config = dict(
    n_layer=15,
    d_model=96,
    n_head=3,
    n_kv_head=3,
    head_dim=32,
    d_mlp=384,
    vocab_size=2048,
    activation='gelu',
    norm='layernorm',
    norm_place='pre',
    norm_eps=1e-06,
    positions='learned+rope',
    rope_base=500000.0,
    rope_fraction=0.25,
    qk_norm=False,
    attn_scale=0.177,
    bias='all',
    tie_embeddings=False,
    parallel_block=True,
    extras=['capped logits'],
    init='uniform',
    init_std_qkv=0.0466,
    init_std_o=0.0,
    init_std_up=0.0466,
    init_std_down=0.0,
    optimizer='adam_atan2',
    lr=0.00175,
    beta1=0.95,
    beta2=0.95,
    weight_decay=0.0,
    lr_head=0.00801,
    warmup_steps=570,
    schedule='wsd',
    decay_fraction=1.0,
    decay_shape='linear',
    final_lr_fraction=0.1,
    batch_tokens=16384,
    seq_len=1024,
    doc_mask=True,
    train_tokens=128500000,
    steps=7844,
    dataset='wikipedia_en',
)
Each number is 128 + 24 x the weight over its row's rms, rounded and kept within 0 to 255. Layers, rows and columns count from 0. Numbers have three digits each. The size before them is the row's rms in percent of the matrix's.

# layer 7 attention key, 96x96, rms 0.114, rows 68-95, columns 0-95
060:114105116085161115106118138137112161116122130123159140101150125128118134095086072132137150098129088088140133125137109128093116137097089136119115137100121157141166136121143132139116126101168145122091108136091129168153063147159133132090172149119141120100134132120129116075099098161120117175
071:159084107146128085105108151129122108110158128161098125123091101097115138080143104090140121140130085143113121166073134128187138157120120109134158104124116134123122161138181150094083152143117153094132116102102149148137102130165150146127131131149127123134127170154138142139137100096092119104
186:132130098107118114142158090069121115150146152147115156095158091150146104191142166139122129106173167105106143079179143158155146145118130114121126140090147106133153104125134119122143142136150148108124182123129116125108159122108147134111081134148098118124134105103116148096144149113129078115
080:122180105122128127134151143145121132126169099125109134153106143079124132122107113166127096072146122167134113114149161139118191082116128090100160147133175117123129130122129134124097108111101107110144107100123110112091153157129104108158136124121124140130130108169073151156164156143152149090
087:162122191099132125156134136123108133125098126149121107122135125138113108095149154104126148113127129118135111104126129106122139156153113134157095177112124127140114064084073138124116153161117143102122135112127105112156135132142140083145161131100145134096105146160088148159160192113095094095
076:118156126191132132116147081141088135121125149141134135129101157122137114109141128113203101172104176090135147148159111146112120108121122107139121123096181095094114133126116129159109110144105077162103079130103144142109120131100091121104107149124122126149132121117140156168141108168124124130
082:086127084167091126078136110082166116116122139126132134107124107138160133203144148173126142110158128103115147140080144088118108104146127116145128150110154135148100140129116106110145084134097096136139168144106134137117122131171138128125147156118136121110118109081111100093148141160144132165
090:175119166123078118111131133147111127122112107108117129169122122135123126126164110112106142142078075131109138150157089142141137158133120149138149120168147130075074150151114098118098124134122123157136071124136150107128135113115116168108127088175141137111113123129141097167109091086099148136
092:161159136190109111111120169134159122113099155089156137116150149149169110085160140090111086122118107131094145126140127132180147077102144093126107162121127188109149121106125108079139159134087113106119128145132134117121132140138107146117123151184109136143131129119121128122160110132150148112
084:117111108142138117135109180148130170139101129112139172097134145116129122105122152090169131120125133119130127113074151125129113055135142127119156138117159135122141108108104113112142165093103089155081148138115088126094105108105117122155110157148077126126159134119146147135118176126154165173
086:127099147114074124110154125070149158113137109134127088127121100125190126149146167129137136198113135098134137095136108134142121145110125112147123153199133141150079166115119102140133121097125107119140143116142152163113131132159099130096111128155121137091127145120131122088120082107113096135
082:150133151083131121079182134160145168130112145143145105113119134149124123080125076105116112133087090150157085133114084147145143116132166157136105109149115148135130147139159156125106156123144122137117082154109165124194123156114102144126106110123156129134137131120104092133122133098090111103
076:135127171077123124180167086160156120098121118128136125134140115118157132154132147104121106125101093112163155117121123127150150140138156153125129092145115116130121141172087157140121104119125116119149144154127166137136105153148111122111089185144177169144136161101097093142135141065108141131
085:170153145177092131107125142102115104128113152125089118138157114137171121125171101141121119130124122114119144145091116138108128136163084150101122154145122154113137152127129127077126075146146159108169080102147188080108096122133119140092130099118172152134118126119127097141123159155142147145
087:148103136128128115132133104149116094159133107072146133122104114136108135173161114100124139139139125151123162139121120140132138125111204127131166115143111126126114169162150138134159145090076133195119189118112113143115107104118142150139147111138122101140119108133158110122106072132115179145
085:128154130146103130166109152100098113086152137170129097106132136128133111152117155142114158145171146116132153103145096113117134107154114111128115135083151134128141088117159097143145145089109137075157167125117074136094137106123151134168141159148092099131133117132098157148089152178156108120
092:123099143139124113102116113111118128117127127100099133116108116106119159123173142187147151135105177122111144136117133112173145124165126152128146208116127127084073173095159100124104119152131133140154125117171173125123098142147141146121092090139110108109147136134126115098159096121126110158
093:124142142142126111100156122111145082148185105122111140164127114136098159123157078148102129148131149148124164142128134160142104117124145135118156155127143124118105155183149142145151106193152117174108122124121194127117159147107095121107117118121111131100116106105136137123113065114110157155
094:132129143124122109106128056094147130143147118149132125093110112103141095152088196106142164092115132177126143084129123127112163138142113139162114162176112134138126118146167160140098141102113100120142141146122107184127154144136121102114110104116113122112176135121151136091098133142145099123
095:102134136109111101137122160146147159134076126120134150116152150114152086110163150113108123117148101130147126157149113150153117127084132119152154089159128197165122149121104110133171171099125104089105191112108082081112131109142104120123143144128088124118115140167144131124131155140128134125
087:088127131128176154138142147112127101163115125171128138107127126134138093122117117143122150080177177110151091122154140124107134098096121121135105135100150136141172067144091129101126136092139127106136148123137105147143154109118152118127144154121121090114139109129088170121135207150125094129
085:168146108118117115138135141077122060114107122169187096101128114119136135133140103106114145194138117109118087132134122115125158100131103102136093116134111113187144104127129112138120090151120112167124132149101130162084131147110135132126123117144160154127101158113125111161148184115109124141
089:139092075145163123121159100129127171162123123099127113107128127131104111147122105119138134119152112163149113179165117119109147103123124153108165106124178111099097135070151106155120088110100147148148096170075128111148077137114138130112127118142125115138140125129121172145108146164147163134
077:118113120147156100116115140114143104142089137173126166089135153100175132119109171147121127105156110166110123120104124119141139140083156138112135164153137146147100127134122113129136127104092104110125174103155092121093108148097141077115150163134076129096148125133094145131155129168127186116
087:170127123129137130149129127156104129116160134152116112104147103153098124132131121153128125136137151111104137087086139154120139133129130097132108168114089115159127135097123118100111097134130125164147127135139116101165132164149173149120179105151157116093156136149091149161154202095093078094
082:118113122110128114170125158101125155108126104168085121128126130105135124170118186131096152121141104140159129139100141122099105069118129142157146109153129135195105113109121107139095129112125142084138151110135121146073157124141140140093078107127121115136165117111125169109121098137142072143
081:113155154122131124161104096118144133109109121131121119113138152164131161097144164133109137144127126083105185125148137096109116113112088131113108143114134170126098132164131132112124184103184139112114142078185172104107089136108113103137099115134100142134165118116097152128097145122112089114
080:128086119090131089152097158118123124151113123121132166123118126092164141137123135135099123109140102160094111169119117152120137148141155096127128106146132143146132157135125169167143177145102131143106163112061125152139128110154124125093111122157165104135185155103153100098074100115132114114